Part of a small language model's weights: 8257 steps.
Each number is 128 + 32 x the weight over the matrix's rms, rounded and kept within 0 to 255. Layers, rows and columns count from 0. Numbers have three digits each.

# layer 5 attention output (transposed), 448x224, rms 0.0357, rows 14-43,78-107,142-171,205-235,269-299,333-363,397-427, columns 56-111
110091120151156113069082099089095165146170108116115150174089128124125155153160107059110166120120138198110096125064106182104108072162198078059137119198147152136159147124
119101110095100137181109151138111124132136148132101143114098109127161174093105100136154151125131166158142072110127115165148112110132118096114125165128105115176153160103
106132124071090140191086104160154146099116141118130102144109159058123090183129172117167144141124153090158113107192128111124137100158148149153125123138111108124123120126
077099142142144126050150141125111127154137151129149093161115129162116149088173121107134105133131159127106138122125145157151092101115093109134163152089132117105139160131
150163180140149092097210113100174125116176109121120057105114141124140135121124195160111123118112122125113126101144201121132140160133105169115131165143127164097084103098
116099095115177114146102118161149153111099094100096104135109145117119147174133152134159122119115088148123116123090152112133132196159109114119123155126128129097118119136
083096089185129142131129132109104135129132142166164154162105098130154183159126094122080103178124101123146089112080092146082141158147149095169121122189116129138189137155
161105098132142097128086135141058118115094142163115116148083095136095195121105087122134147062137125153119076120143152144120135119147156110104157177135116160133177158107
155114118140103101097163106136090112085100152142144133160137087120157118131124099144098101166232115102142117084127113140150096157063192075167124100100128126186141144115
137127122150188125131133150131105138138169113158115113158143137117136179123129131102163155099162141104112118102126114086128103121110090128091165169118140159120138142086
157131163106151075158122135137126143120084150110136137145137160161155114111134123136124085118120141069117133101159130090129140117126138130094116168151128163126138147151
120141120131126120118154111091073173135143111106112123110134120081100100162151124104145093110140079153085145167115151089120149126185166125153171151087102107150091081134
062158164126064152065131098115169119111149136103151110115158109186148163193152163122159122106128166103095136124162148099111153141107169093108110121148124130146148130121
096080091101087101120063124119150137165209063102115131094161085153094156125145099095129146106102130128225179147135107159152176103156121096084146115106192103092171123101
138135099086174120131173071134141120099131160134147122163110094114130102160153132112120101124110164115141095130098111135132100136098173104137120130131106069127148114116
102104114131137110115184068128102118160106106119101081151130129137158099125134125133158124111107106092155102108154087139086088208117137124141140134112096142096105150119
108103060128114146155041127132078157152130074111125141103100109074143117141132168142101130157166100140138132149134124146128150119117089156179114144141118120150105128123
137156143174169160134131149137106165157154142059136121169151135118115118125173169183106100118145138141148132117127125110143078128114092114124118155153159155081115091135
170109098113149145178154163133194112128137193098156059190105143094127084120158162137166164170112111111127093108161200089128081086126111177111110086104063138141131117138
134126081106160130104196180096080141152090127170115118122114166126194157085093140122148114097192072107137120103064128098119119154109123158155146163123120161086099105171
122147106094167121100124110134173109169156176110103163098089160123118111142087090076130159102173122231100037096123132137115156075088151108084163113120148124165193200103
126113150098111147161140143134130130110127119102145132143142155111101125164161176090076134134121088159157112153094136177107113124098137123054141119132163079120135140159
105162161073134126096165107141134128126175168135105142157085151142075108194139125097147104142132122172118136137076113149108093130128093126148118142084157130085139101151
139094115134085099183126098119141129146138111172134145103134102161135106171120099128111107112132138085160099106140117123084111103133093088184168144114067151094125106071
102133091103124128108102114138138113137129109106135142103162163139139169120134107096134158086132120129135125153151117129141149128109120123104132172148155129086108147102
159125128173082148093109050087088156141134126129180108118178130170128087095150131166131101078114104170133136129150150159163136100107106130111119136163052099146117099119
108128094084108072120122185123154152135160150143170120086124099086169108133162113124162145131131076078150089130120164108142108148120139180097134101095091119163148092130
118136111114110144102158139138145101131134195128135172165154121084128129161110086128110108118096127100156125102106115093106100148123098114082105140135084127143170070118
148110128095134116187116127123154135097115087089155119115076102108158108092132132145172098117143108125076118097154132164108119110137194113081104113153125122143139139136
125142170171160168094137155121121111138068144122117110153113137119123137139117149122161117104151150086144151130100142168146131127155159111136050142127125150130102126140
131141147181141148116132097119112127131092074098121126120199177105152120147138122153146109125069116093117145116175159113130153064158163104107119130167121096119146110148
146154150097126152135142101132111149105115146148134103123115144151100099128119154173123137158117149165130108098141186128125126105167139134128120091097113148103130158123
106142084118190134170146139143146150103097133197134136124102131110088168171106170086114141111110145150106075109083120130119160084126115137129106127112081159133171158178
128152115178127096114125126102085136155111136141116075114155149141092145116130135140156104201041075128104119142175147122168133117090094090046205136152129105098122148146
121134116124191141091142097142145141146120134181131111080127134100113153153110157092100145084091097171091084153094136198117158136061096094106142111160140197111124124078
141132095111141115120102121149122122143109116084138097148120161181102135129112158123187128075091093143136129137130152102158123123133177091131101163104155101097094152126
102149167158136132112125109147159138135161125094148135073154171132125150124136112110168090140054129104188154175174133113104125119134108084075112139118128080085123149108
101134117125091125165145131172143131110081109097119090141122187116091119132171142115158089120118138114123155123139154095135084109116176157115134143115138133119109158174
098164060166129115083091126130163178136159062101147163128130171066139160132170078140207160142188161124183124123112117168194080106106125129107108120142140102148139138098
128187106154093145175143131120120103058127105118131119158129139132161112127135129101138123153155108095143128139158104111125094124103112149107132150127157107082086141186
129127131141129139172102160153119123100128153128109169116119140090121137135145127122119103126143145096122142097129079108122088141165110133100129157172079143099168129134
165136093147110178177139148132111164120085099118130149141143079113122170141172134123161122115110168129108117102142070123154164158158120093096167076124143155114085130128
128077133096125176135080152111166128096139126120146124140148056185082183172129131116129106121073133146081141155104143127123099139118138108144133162145133142126137152107
121130121139104124045134075155116120143162109084137095078180143216120136110120127077151102098102065136145105171121160142141141145171148114095175169165158141100123144129
142095082114130100181147154168090121096123157132117149089085102152123104164131106140107128100108158082137105131130125089149118136121129120136127150136162106104134173148
116136125161138156139148126146100081117128133171129162151102147078102084074096155175136136128131115110099098108110156071121107228167146115128156126033118106167127095089
143088135133119061117134100147120116160138135167126097115166146136118145100090126152118116122120130140085136128131170141134139137099155175079138124089130116132111174111
127135136182155106059146150078146152086153142138122185083118085125129144121129114094126113148122127169109108141114070110102105135121087114092168126144153189119149141117
135117123139160114135163163129172148123089223102160090172095108083105094130186144123148096124130156121099098106138139085119101137111090162150110089115099094148139128153
122160103082136092121146160138117134128137109114096153137093093103145137072183125158093092117212153121116147082099136097100093121155145153132099134124154114134133109130
185112155105114162160106157137103159119136087083108137133094181106147061155126143114135136138145112100132160150140116104119111112187188121192132144176153133124179076085
167051185066102156134139131167104145090131140158126097147130118138115113141173166120138114127125134128105141143129133165117104108154146139123132118111120107101167150146
061110105105133142117130168134094139125107191151132132086115102208106134178102094150146124122089104141125083148144132079146144094124129067179151135083111146094185116165
137159113125122180158103128142136100110136129127121164108157151150122140110160120152091112155147178120113157155114147140126109143188123120158116137138093070141169144095
136113139035111164145139129101159098114151151143116143100162143101114113132153134135141135103126098129062149092127156084155103176126162115159130131121118121127137104104
157117174136083164162130105098130105125126139114120127108196152141166116066102134154121096146153145123129117123182109164142159146140119120079161128174076128153176106079
175106106090120109129115155152136162148083184099139122134132082082183171156155171135095104101057147113158109126147152164117111189105136180104118085155143120120133127103
140099179087142180171161170185161108133106150155139158132090153112088127151150092119151107123120150086123120121151110128104068136146084100171122152070108109135180089127
108094145086174158148150144124147151078151130126159106136108102134085107116110143133105100076164117153114116081138163114134127116171168139107092115145137117139106130126
148136103123101111114124124103082121113128154164116128125116080133088180052121123104098134138115138162098146122099166152132136141095148105118086144115188161202121153148
077101061104156091185015162119163078132097215152152132088123137140042109084103137176128080179147116158063147131142137109125180147140163149139148189074086130188089202174
137117104117101136099102112161128101220203150123114205184140089156086119151144161114085116146159068087103126137133087133081122108104122132095111094178178060098110095166
189097130045167147081177157068133123118185164132145118164098138126106135156105136147151094126142181131106119172162141120107117149112179112145095158126131190159188143092
065099171139109073105080069137134090128197090130122210068215109162122099151145151139136088060161164189118170137098183103097119148167101143116064174169174115079131133113
074115101220129099138148145103215149123134141129199152081197116136213113111075139126148068112117236171116106156189125119106133196127140072151114115164131130088080144049
138107143100080156155088085102128124124115095163083138146144124070109109211126122101079155183131139114132121111109133158083108186090075115136142099118140150102174084122
169104014097163106208075136145076122116097167144075212250075079123042215111090076133100133193196105096142107153127097136172106117098074101086134126218076105195169130073
170093109102158109148136091129098068094139100093105165198093210134157109118081051124136163238149131049146122111146166063101110050169080089080162116104145109128131113153
127071136137172187141124201128096214114152122101149101133149098094076137103185105152061198187166123178098175127102114058044072167141174100124110112166115120122165119162
141065128148177135100116156142110165156137122133130104093144181109085115140153083134127140099094158169125133090097183109174143169129162169128086138187117182159186130098
093172127187114153055111093114120127126130105069104117076120170139091142094149118134150116171150126169150157094097088137144212115170092000166099130071144136108009108086
125156129137223124117179086174095017107149115146142110115138151176132112150122105126179138104088122124107128164129182115127155069116114055079142099093100115180144057114
102115165119166101100161161098092165148041177116125151143127099092126098116155142137140175100074211128156170134129085141135128136089163162098202094098157098110079171125
187104124096096113119168113177107034161132157084169119150090168156053094118118130146115138107137126166167124090136103108063110167081113192064129130125121060158093174123
084112169073114163204150107144127098197152173125129151143109073112120197173155145134135135157109133126170129080132129051114109132214109126160115150126121143090146103091
168169069116143148137144144156180143146097142081098098061201113091150119120122087110147110140120205091089128139156193207151154137129100160166082186115160225125081139167
189127129091055157135144149098154128137167104111154167198159167131150126124112062130159133116111166087099095145124139148079123152077119127110109156200175156141207129143
078181150148166107129162098152150090065183051143197127103070127159156065142159091123159100135151104185094126116141203095115173089086097129162110066142145119191115071143
153157159091110124166124153071148095130110091148108131120111131147066145145097142135169153109138131173139062158088078132115146125105122225116115087127061098136154130132
114118138192131068087141126236103175157159074122181165223087086159097123163068145132101133095125121113119073116126150118174168119070157075122147103089139101101124109082
109148072082106121110094158124162191070208140186090091112112100105201073098155129151160129137156142101162145187207172160148153042199107139119149102150146076040088209137
058179071071168104122077156162135083097132130191151126143103132121120157137069144169183163132153144171029080143119042110081111076102153122206090124149122125100082119189
145138116113153125196117087120136152137123195129142158150081087086099127182182137167149044128129197092148159090210163205169103135108128076119110092137120115127102092136
072092171141082145145116151151163129145124202165083120105183100051084091146167141123049139114133121187050136091118136107098211155067154116067175166128126145150077136083
127194214141126130099179142133134152153148073145084138089089098091155082120102140153130115135069115125172152124111102138074142086125133084119158144138086175084079098115
098162101151139108141136171138149125127142089162095158129130119160137130114117096141076198145135159139129112172149140153083132140166071150090144110146137122159081091110
065151126105153105143176123092035065093133094100115133175126138119109102171105181111156154076131064129154140108179103148160132156118129131174141105135066094103138110119
164142184124112228127115068112129085093118145163171132093124090157093128113109142165116155140154117023129128116081136093172103183104142166096139083082087161189113147119
131117137140095123132159101100126109133139185091153144143111086174076147154145186106106122168136139124144115111160067077138163120154168093186177113099198113078086178119
121127151147136135105203159096069112192137136086147139133113175145177204120154162204105166078117113187101110098069117136105078165090115154071104098137164121162156145124
164119181118070127088145100157112142068133121174155081118138106139165144178111140102108140165151123145118184171123148118112161071074099121253194137099137127085197114108
131157176171115162094132092132151140166081077136101142137167142117122100114117127195136110158103107130133131121127149124101155128159163071134102120102119143162140113099
151156157129098138161140115129127164093082124144154118134120099081167087134113155185160167107145140099134124107111146160135080107101113103195160112082083146153140139102
169123064105154104164113127140151136076116088148110146124045146115155130178144117108105103140148122126091120114126114174119145127097163138088149137165097136066127104160
138108097138092117105161148146135164167095219110135072129164122133073120177149107148149116209114118104104139116099120101127095092176141114107115116136100092155156157133
116115090087134111094156107082094122159102183143091146118100135105100162175169132092086151125157083137112108120074116135097110149184085135102132145167053103089079114121
073138130086157113128145086110098143126079082080099115138144151146125119130165208106153105078103134154163093114154128081148060114143152114111144165185139129114125147111
088132171144084166082110109124108125107182119169131112072147134152159126146120127102111115149106116092155148174186142163089136123136099111174158127145145114051110136170
147145172073142141135115124153091128064119126132130091127125118076112139133111117150144095082096112139120127130158150152148134096149146179189121147121197145107178125142
082198115120152116120074102072086120174117127118135162124130123116135075074152091099156135103123077145158148113142133241127048112145138157129095139130163148116132154182
117121181096096124127124120129126141090154121165146111147144161103145091136138181114167140100155144128131150136137100112089086124099076153096132197104107142150159145119
121112147129122106121151112096141103118132111095112171107138148093113121111140104124145113098082172120112127109136136127157118137094160172116108162158127162094151160124
130104097112069134154082119074069141169137171124179107158126104136073143128112100128102148109106182123181170093124165122147137106152140104146117168130112143134108146153
064157119138120131107137143140129169156159158076133172089133100211106159182135148141149110141115154110072144107120112072121113169133142106071124167167100106131119176097
065148095150149093137119083160146176163093149091075155103108086159147175144164103109143098200113066118151186137111084085140188111165123130055157147152155108089152125134
122121057132109098093150120137129140103148145129141153121077119122111146164180077136120110097143134076131154150129129137103072123087153107148163129117098110100108178129
112109180112166180144168105115134111106102135131142123213110154105160072055095125184102129144101110132140146056121097117120089162112116070109133082121204157147127137098
131123122128139095150104137146145113146162101157154134132151154125132081134118160160158149111129121153091132104144135132102174091096141192169155090121134100137095147109
157151132188132110099149180116145130156143143106101129127117160140153106103132098116086067146185124127116115142099121080119135144132142124140161172124199104084087125117
099114125089143111147167171087153098144096153102118096177129093115152152083178134113183113140145103107174088114134150081141029100133131139121077103171135103185142159129
154118138064169113099118102089133079166152103154170064138131169102171049068127139154138134018115118133131099102149158130122093159104086131190165099109109167122131118179
136108116075079203115105180091145177148129117072095127088154052072107178096079152130145140080121092128132084167107105142155148178130165112196160083142143174097160134104
158116175167109097182136168215128147079136090184107127091117093116119122132162153088148094104148101131105149125029156141102119149097117144117177158077125107089107153165
129098105100152123093126147172112117093141163135112115098072132106135152162125154128082084155172116112067124156107177099105062156116158155113106090117086149108140134138
106142137123067105156101160137126126150100156119127191103145148127162104080129082183124089143124182159175136153126094128104115163136125162112200161087113092145084109112
100150160164106155132136130169150125134118125115127111133136093097161144183154129146135167155102127147116101126137135100117118110071139114185130148070171147135124149121
117101157160081134115165132133087139174157132127170149106226148175083136072127124125110105100144156165168120099119076124153178100116103132109115162188099107177134140130
124080138104066092075155125074125114138153158190170167164139106139181103129172133113181153087066128131160131169123138176123060140108135165078113066152159138109112126077
118124173130107139132151154183108091121122147114102157097118167118111120162138123090131114154124161115137134117123133105070073128124061145115132141093111178099153138152
097120099097155143141146176145147143113104093090086140154108140104147149088101111143153076093170108085125110055160102154113130163129155127094125126114096087146110125105
128179103138086142132124125106122087142074151116100113141142144162142125085146141095152097159078166083113132101162149122148111176161170119102112140130176149145095167150
114127164129167087140110146113138147089173090099158188077147167149122100098079157136193129104218130157126092117161202170124099123133165088064075135135215152187097128141
091163078120120116121085159094147148125111150139103166164100131136139098117071083109183101064184143141128084147073133138110153109142132134100117183166149067138101194208
111095060137091131168115047089047099126077178120131107161051150075138123110109120095121113176153153078139141136129091101135109197117127165157122132103163171135128116178
111078109124071120125118121139139157089124157091100090081202117101100075087154122097080136101150123064152122111119141186127097208126149106117091164131146091128072101106
168138117110137129116178158176184167107133083129125121114145160132198147167181105123148124057143144092158107154152111164098134096177230071178140105140137151073112095062
123120151090053154184138106105126176064198150122147139184160149095037100080156131167108150109137160098061122114134149142146145157112146109118135175086136046229166141161
142134096191168164158210162089122128147131121141144137121110167118167087058072121153115178100177083085146138124183144116121181124185178114171169145179083187116065127100
087150158161099074133139158145135125201100110051120096153127167155118088087113076099155112130121129103153146088139200121164195078158127171175156135101195051139170095138
093164102107119161026154132076125150172155159130127126101142129134132155142089154082138092160186083141170109158117119138146104211127166084101132136163131123145113148133
123083121085152090171105088130138084114143150175013114038158133065130172235099158108089070067168130090072102150082139057140150090091105195142157224159112145116179101121
098172089111060114114204134114138108168164157092132115137129109163124146195155148142132117184101146142124145122133138164176117104108181079143140085131210121066108132137
032099185130084147071121152074114162149113159154099056137115088145203137167067145142050125140123150184144065183108128110108097129102172135134155103101237134035059153138
143179143131139126073133156121164126095126108152108074170171207143180078080120149109101147115085139146140119170130112148093137097053113111170121141155141136133182139084
101176139181123089106208066157188060144167053156093136122119134098177120152136120110087152090161140109122180093074140073091147099103114102089144115112165115166160077093
116156144106124179069093183133154069175082147185192138184103169094141144079117144168117075115129129131113106121143161182118024141096124079149127104091113126150188146177
107127155122129102115133174114162141084124124096155174129120163152130108134153184079178104133113106121171128111160160142067099071176143053105091077070121118167136150174
208159080182151111135083126131106161123145053105106185077152147117142110123086145127119108080122149153173105185120110108156111133178088124088126162208116150116142069150
141126130150151150215136090150143159141170113029161178074133153138140103104165191117132123078178081100164160109165133208184091146109138119130116084176115080149162140106
175028121091148119122155128218159107064088179114106080128109155148140119032100169106122160142141142090121123144102251131159000144136160151070094173113121154148180151094
094122092055133145099073106098122155149134117161129147169096133096134127109136124158101091157058152127145116140163124132096140141174102098167110103125164107068122070197
074078208151109210148094148189139152099162097075141163077181119095101146211108117102183118235100192133133159180168111095175210114067095101163096137162114125159166162077
052174194136094106062084161151117068181094159111153145156172144146060167181120081146101128149127101148191131100129117188081161179152170128116109114116154141160107110122
147141176105064116115119136129161102229134137153089124164117146182170110119114078118081135095124156083144169106140127083099172224168083131130113167097151141190105112120
193129103152148110129121159126136132152124090144164113088174124082086108037078127150172161048100119061146114124089124172108057140202170183096122117154063185137156146152
144143140112084140071116178078110130131122179137180145122088204137114128096118159127197161092142133136160072137105186142141108092150111069042146056082154111105094139188
093140136171155099139067180169105205119133118090184142111102139180136113148100161097170099137146169121160154095080152087145111125056110153157131125149117083140152104138
082146150076133171141139077085107135125151104135136154129153120084138138135166144148172137098063105121150211145116056194119116139157173109117136047114136112100141143162
155099158130056144146135114089173185087124109120107080072174172128116133131089108105139171087138195196129095150082133149101201071178079117128211128140140036101153183154
059194045107100088111132139115104126154166147080116137135127117207157136165145135132064121161108052123130155110163117148106172136079144147134142146158186105135128083145
167158128118161126103099128142134121177147140139119162136120145134094142129130077128072128176148153132132170141139143085101159142110099149117158127126118115084191073138
135143118177146100158142143172123112098166154189130133138083119190123121185090119118135138166107133184073136163185125020140109108088109128174172178179096115072109127103
135115110117170139106149103112155144149085075098147097142141101123108074085197126191140090108156114089092124093136123147155143139129123128094077086111140090177129107087
120109114141105093134121093113112131074187128108116113126126105168188168186132086072088147094099152131115167167144094064151150170099079130143178131109114114095112105109
092104181143134126129077196140158137169184113115074062159161170081133152140230110140104154094114090123159096150139065148137101127140155155109140106161087122120160107124
136121172140136136177100110151113094087136118156112121108116117120148171166123124141157076125087077156112158134088108116107100149152125104137102079114136137074141114158
164146126160135101166118111113140176133125104169187218112096106080205053121132102119148180113171160112122128077130131110146117106132163118112066134135139113192123086118
192124080080165124133101117130130134151138145085103083170170123168147093165216102117204082107080129119099229153150090040177111109070159162143114109101130128132149128124
189091174098161112099142168184172120143144200162162143148121073066129156067129080117129144065109205141115119136109124108124148114092164188111158141121106135161119157161
133120157195129186068112186152107184111160140056082115117178077147114124102156102212154157192181164163098152178195115133143176102116104184061118153128089105171134106142
113125109145101138143130135113168138146192118103131134064121123085074132105186145129157176144081162130158147127127061118132159093139141140176092110125103055165133136143
158170143075087159099154180082139162085142176144134092135142141190152086132138134078078089179056095172121078136122152138158183095118089141106132118164099097130164129173
180083123178096111136085116172137151171058140087107106091130113138134110198133138111081105129155109093143077184129130135140153097065123061102136136143060147124103161131
166159048123098134119132137091181153089125115128187130115094114197047126130166119136118128129125066151096146132145153154073138159100101143095187035136074049170166113134
060118196150194093130114181086146131088089097130146104124115048132109103123092073127113111145089106179113099123068137117126170153143141123092122201065083169165155139164
190139165123114095157135143143077100184153120119122145167072126126189153106138108137114107134125049166160161124158075167128129154129079120163095147115131179102166101108
121119196161114106185126177054111122149089157099124074144112152200114147205067113143150150108121163132166128145111151115080134054122111111111085197166050172169025121102
111110129211151132130102138095105119165116163132104088176186106113109112064165099148144076112138126166120146157149127141186179143190083128152135140178100124152139105095
092123167119092082158109095122122108107098116078068127107183158126124134190150128107109115087116118150107159120067147122066174159104103105115130164192184149094113144067
108193171176185153144136146148127116134056163176104096143091114149168101126145126129122150135109106139205121151129158077133099096243115090117087140099121150086147050118
124166133101117104123041150200134086147152117127157110143142155098102145139165163145181161105134192031107119098102072195108123126139160127194117144108074112149128181187
165109173049122196163123082164069133038159172158123152084159138115182139151119098059125143109151113103158199143111086156135154156180145075162145162120150197080059127111
081219167141096161144154091107145132142085118108123106136083132130122126163200095148120171107149151055129072182123125147083125123185138119162134161126116136144100166128
113077157141090093129169117133161139145180165147118127122105118144124176133140093156169067128161123073059146100099138073097126150083079118141120132143103132105138123172
188096117094111148171185120026115116132103126074117127108072173161094166075094085163112136080172117132133106108228134078186156143097115219080157145152162127124131144245
170135112090038120138122145093176156143173109167132140155101121128118117100009135136117179133128179094125126138146182013066144136156170122099108098155114150172078139120
144097168137133099105100083129116141143149087090164140132129167073129123114090167113148138154127114218097229192148125109154133174151090108102163095125106106090146184116
183142071109181073114110047035058141161071129117073072174074164162110153108126104190135178137190124070108150149146114125115163131184143158074079078131183122155158152099
133109116146141055151112134173126068117125151141115115160069115129149168126118113084109076139083102142102131143085129053144140116108170106235134131146105115117154177101
171130160086161174139157118083050167123166097190107087045104068136136046118138118218111114144102186118181119133140180045168092143098126138134123129133125136157094141110
114119102141146109164138107108111114117130110095136052154080106161114103103137099138136154050184096216124150096124115105136160110174109136190103109102110128168119127134
101110137123156063115139118167094076112063177078051156078161175117146137133151135119159154155152171096138150191110169154168074158088092175128091204179132117119178148138
137140135087143133220057103117111137086142087138143105181171067082107117120104057116076155114156103148155127141124083149168106132180076195163198108119122099109106056094
072162070129098093111119130110180082170166147096115133105125187145082171140115124146089115198118143200124113088179116102112128081174097075048110087140121145146075155228
135180135089127128133170113121153136095065106150158159068174094133113155166128151086132193171171154153112124124161130196163119133110106127132138206133135165103067082094
161149168120150101139147169117176072110135136152130105103142115165121131096145109076110055149146129161143143163111155101108143152091078165123115108092130122122127112139
170084146129127189107166124139097110134100141150169107138075102137114126064148146151145142119101111163128121140121152165132105083151174146103122109126172066144098119120
121136110096178127169095108137127096169187125098163088143111111145149118115095101136050139150125086119143094109137119122174140159052099189186146106097121162134132107095
128114156161166141136109155121086101145084056098158172165099135122119086155170120137129142158073133090163116094178069127147093141140129156123121010149151158122137143122
159132220113064119163177168096115125132194132156177083107137137146110135132128107174154103121141137124098119139136105162113089092112100153133098102053115154176131094083
087142103031116091154123084061120175144089094148182091167161148141123114132179142114137146085179133114145149077096093186187081178152089112120098149098098140171070149131
107090094137166090138125133113184096148106136061147159165115154129185146109111121147122113171109118125119118085079109069101110147086118147055150058139127185107120119126
059133161145156191137103152096174085108130125140138195140099128146179152143119138149197127081133148117188104156152082073140216078164069167110089076163121174075149142156
121157116151190117137152123130194091062133138083120182144129106118110118049105074172115101103097090153143103141136123130120134201134146113133116088134115151128110110100
097138150101120107134162174162121089108146182133134160143067139158071119156126124137157090162117071116143153163136156153118127089150170078132141136150120098142110130187
148065144156128113152161115146194159120166117106120166118143135130107147128114167113139144138089134087151150073139096137167123171136074135142084074205148133116143130049
124097114146140141179133156156145160103109051159124132141087170114103089077081117157093157134189093127183068140151160190131107087150101145162172081083095139134105149144
160134122122122142108117113157110114147142098138081136111071200030193109077139117219140128222177171129062165074167161107133108133161167119185094134144090137084152134153
089150179117098111080088141094180161125107159114117148147092131110153080089050134165108146122130116159131135129071077116074132116129109177152143128132168132123135091147
104148081097109150122076164159141111107137168139146053084141119192124149177165123101160095137112056164114102163142114083132121065089061115110154090093099124131099165185
122152182104087185123128150121097141077097167161120059114104145105088182113109115129143113175133148180095123174094071112145125121104140162143127165175169120114126107128
062125100070127170176145115053137168100110103137078159076152184043120088218138123125121153096107148127109120081182113126186165137152122134139101106105099131134121111145
108127112113111148162129135160116189124123191080073164093111114094085104173083142161047135144134120103138174077139118162123113090112159114104125177127158168138154111085
102109080144102143085139162097163103093097167133116123028124102122064120128172121095098163130127111164095160114123122122184128154170108188119138091115174082174102182116
145137142181177091124093136100120183113054165163157125128111085105099096135164079160175092101135099076138158109145156153120075114118093173146059193173118155134131114188
055183130113179145097098126102131099126107133148122155122142138085135155155117156151139154160134110119127127108124167147077109110152122077189103141086073118148172100080
132086188131183150121226141142182111069102119117140115124169089119100125154189129075082140080175135124096097104156109173169114102118125151167121139097203101183130142030
191133128127104113148184107107146170110088207111073095128152084136192104139109114118179133087133100091176142164154057141109107101086112147161088123130119178127142183191
197137118125142141131152159152166148098085111181120068156188178110108130120121145109125053123101101197107122158172139179149187097135137059154128106092102179093122115191
123162169150130092146113132119139168139112152108130101128133127135156135161101137151097172115111146102113107109085129141137123172137105111121122179146171122108111063119
150143148134174129205113129170120116179133171120091105146066131119117145104092117132150120186171083160108147116121081150147134114123070108193083143084087192158164134102
127076155085085106131086153117094179140121108129158102165146129116106143082112106159128139094117179147129116166110160189114097122114143099112170128112112110094068183139
135104120156080125126155107121130132152189096183107116130112131197133133165142193107124113133087115127099090152071120148084134091145141105119165199059116131116127143173
085139125098155131162144120131147147130147000119171111097160096145153142140150150133113171066126106097143106117134099135070178076132123202183129071157111138135151131092
# layer 5 attention value, 64x224, rms 0.0535, rows 14-43, columns 56-111
131151106105121064107115161195148146116126071166172038135134147162188172136125162162117113166124068070109110122148137207141137195154091189134100101097169182105156152185
202163170149182109111143120090152121075122148092118160121194142157133108102144153121136057121145128082172184165185135067142211161182094154126118143115098102136128113108
121126097129152171127175103059127094151115104149137182149231115166110162102153103164115081118087107137137093125107142165088192068083146101152139117147163076126077123200
156111149103148133174095147108208154107118135152081123098076122074177120147157161196125146125118095158169113162142133129087145209099095108128139063110062120115134149133
118114073101165119129121140130081124120176140159131172159141185166107113083093149131105099176151145074116172155165063111100117149076191123158135130127176093074166206142
148136110176154120159109113137094166182183147194157144107137076046116114164153066105098150185086123126080120115085159207142183110126124190177077068154132109125139145163
154209110084182112136176149154169131151072143139227116088106164097143143140103097102139135070150076143171163067105164089140048110207131098172119121103153157127104103109
139139113131198114156074087093193105154097144121118125167184109080156095148148173047145106093136071143078114091198110126136142158149164104180131155170138176174125135136
144072111121151094162072120134142116156110192117122080146116148129102143126084142106138098138119131055128140167166111061113098091142109122101102119108224149078135110103
088185147144157082115149142117171162069108149104100167117078139104088107142102121106138105060123066169157129152084124184028123133131138139133143117123167165091109146200
093108146150156152148147104101126089091154145159067119152098130161127099085154157108120131129135118108125086094088138134130090129109117153071157138127097097167118112181
095101173085184144138092172152129123166098143144128119160141117094112177148141126144156111132140213123094161121137060184121103141097113133115135139144139168104132114188
188132135113105112125141142146058136105100093146076127145087164095063117127085132169113116118114130101104132138113114165143139070133135109174171133138122128081097126167
170163114161073168095177163138149173062093103107173076092116144092178118124150130087128130107155166157110154134124194083177174126137144138128111087113135060105095147134
083176111127081201105127108107140135132127100124163137159142194096133131044137116081142129168073118184108111103116183158198122123161050150099154102085133184077121113108
103098139104141120089120169075085100131144152138150164132072156119144197138114128088099116110148182124127144135155081109151137092154165168086154138155119116151168166144
136105162107161097121158085135137160119113119140136121134116121142151155124149145090121135131185113144105106145128142157104144126164158102124116076155085115111134161128
066123109138122171134138109091134125126101046111147118165067132031122097131160100146145165082111168108168171165166124082124156148137153118126107160094130176102135235143
127193163197049128079165098101123115150155117108099157084153142111141102129101088209120141136141082113108106142084104097145156153089164134138152077143126195176137099168
106119156110162110174098078087088159113153168147076123171137131133030172139103171052177184164148105157093125164153131133137095127158125128093188126159164126140150134065
172218101153166063078109126140134090059121107187116170192114133130099115146144113077157100090100169133105128078122194118176128116149142105119058154093184154140129079155
209136148164128141112093079136122100142051140097142152139159156104165085115109122184123150160089142123127080088133103130093151092146110179120152106150097123081135140149
164150178139100141147163144129158109091094047071147177162139143100184164086193132120162160153112133132162142095146145146144197124148135096117154089121199124127127145104
094165133132149120083220126087135093121107172140099053141128090172135108083149169142153155124115096079133144121077091141157137128164083111085135071175104173149163104137
142110110135155150150166127142113122103109087093109098171115098117079143124144161091132075161153124125129143129176127133107101077159152137096096206174109138199091098155
139132089059156115080086121155127142149130161119124166065138126151141139137131100142107193121091215121149166135105170149146139172062072127108139112127063114161127124176
125156168091132092158147081155151033136103130134162123159155132106092104093094155141090088168161126128131075152113094119098084106047134087145119084114127208174155067105
175122130151143119106126177140143185155154141090073156140153117090147125113149194170142135141186113132178126090139089073132144105085098102088106145155176135124105159109
175125114116120111099139079096087153102186091073131112157170128146048142167132133032147185127069112179134116148177137057083156103110094089206166125171140102111150101122
159089110084156143141104077097193143135124122130074168120115119148141138165129134171105107131141156158129119146086149149071139108150130114142148130143121076119141114116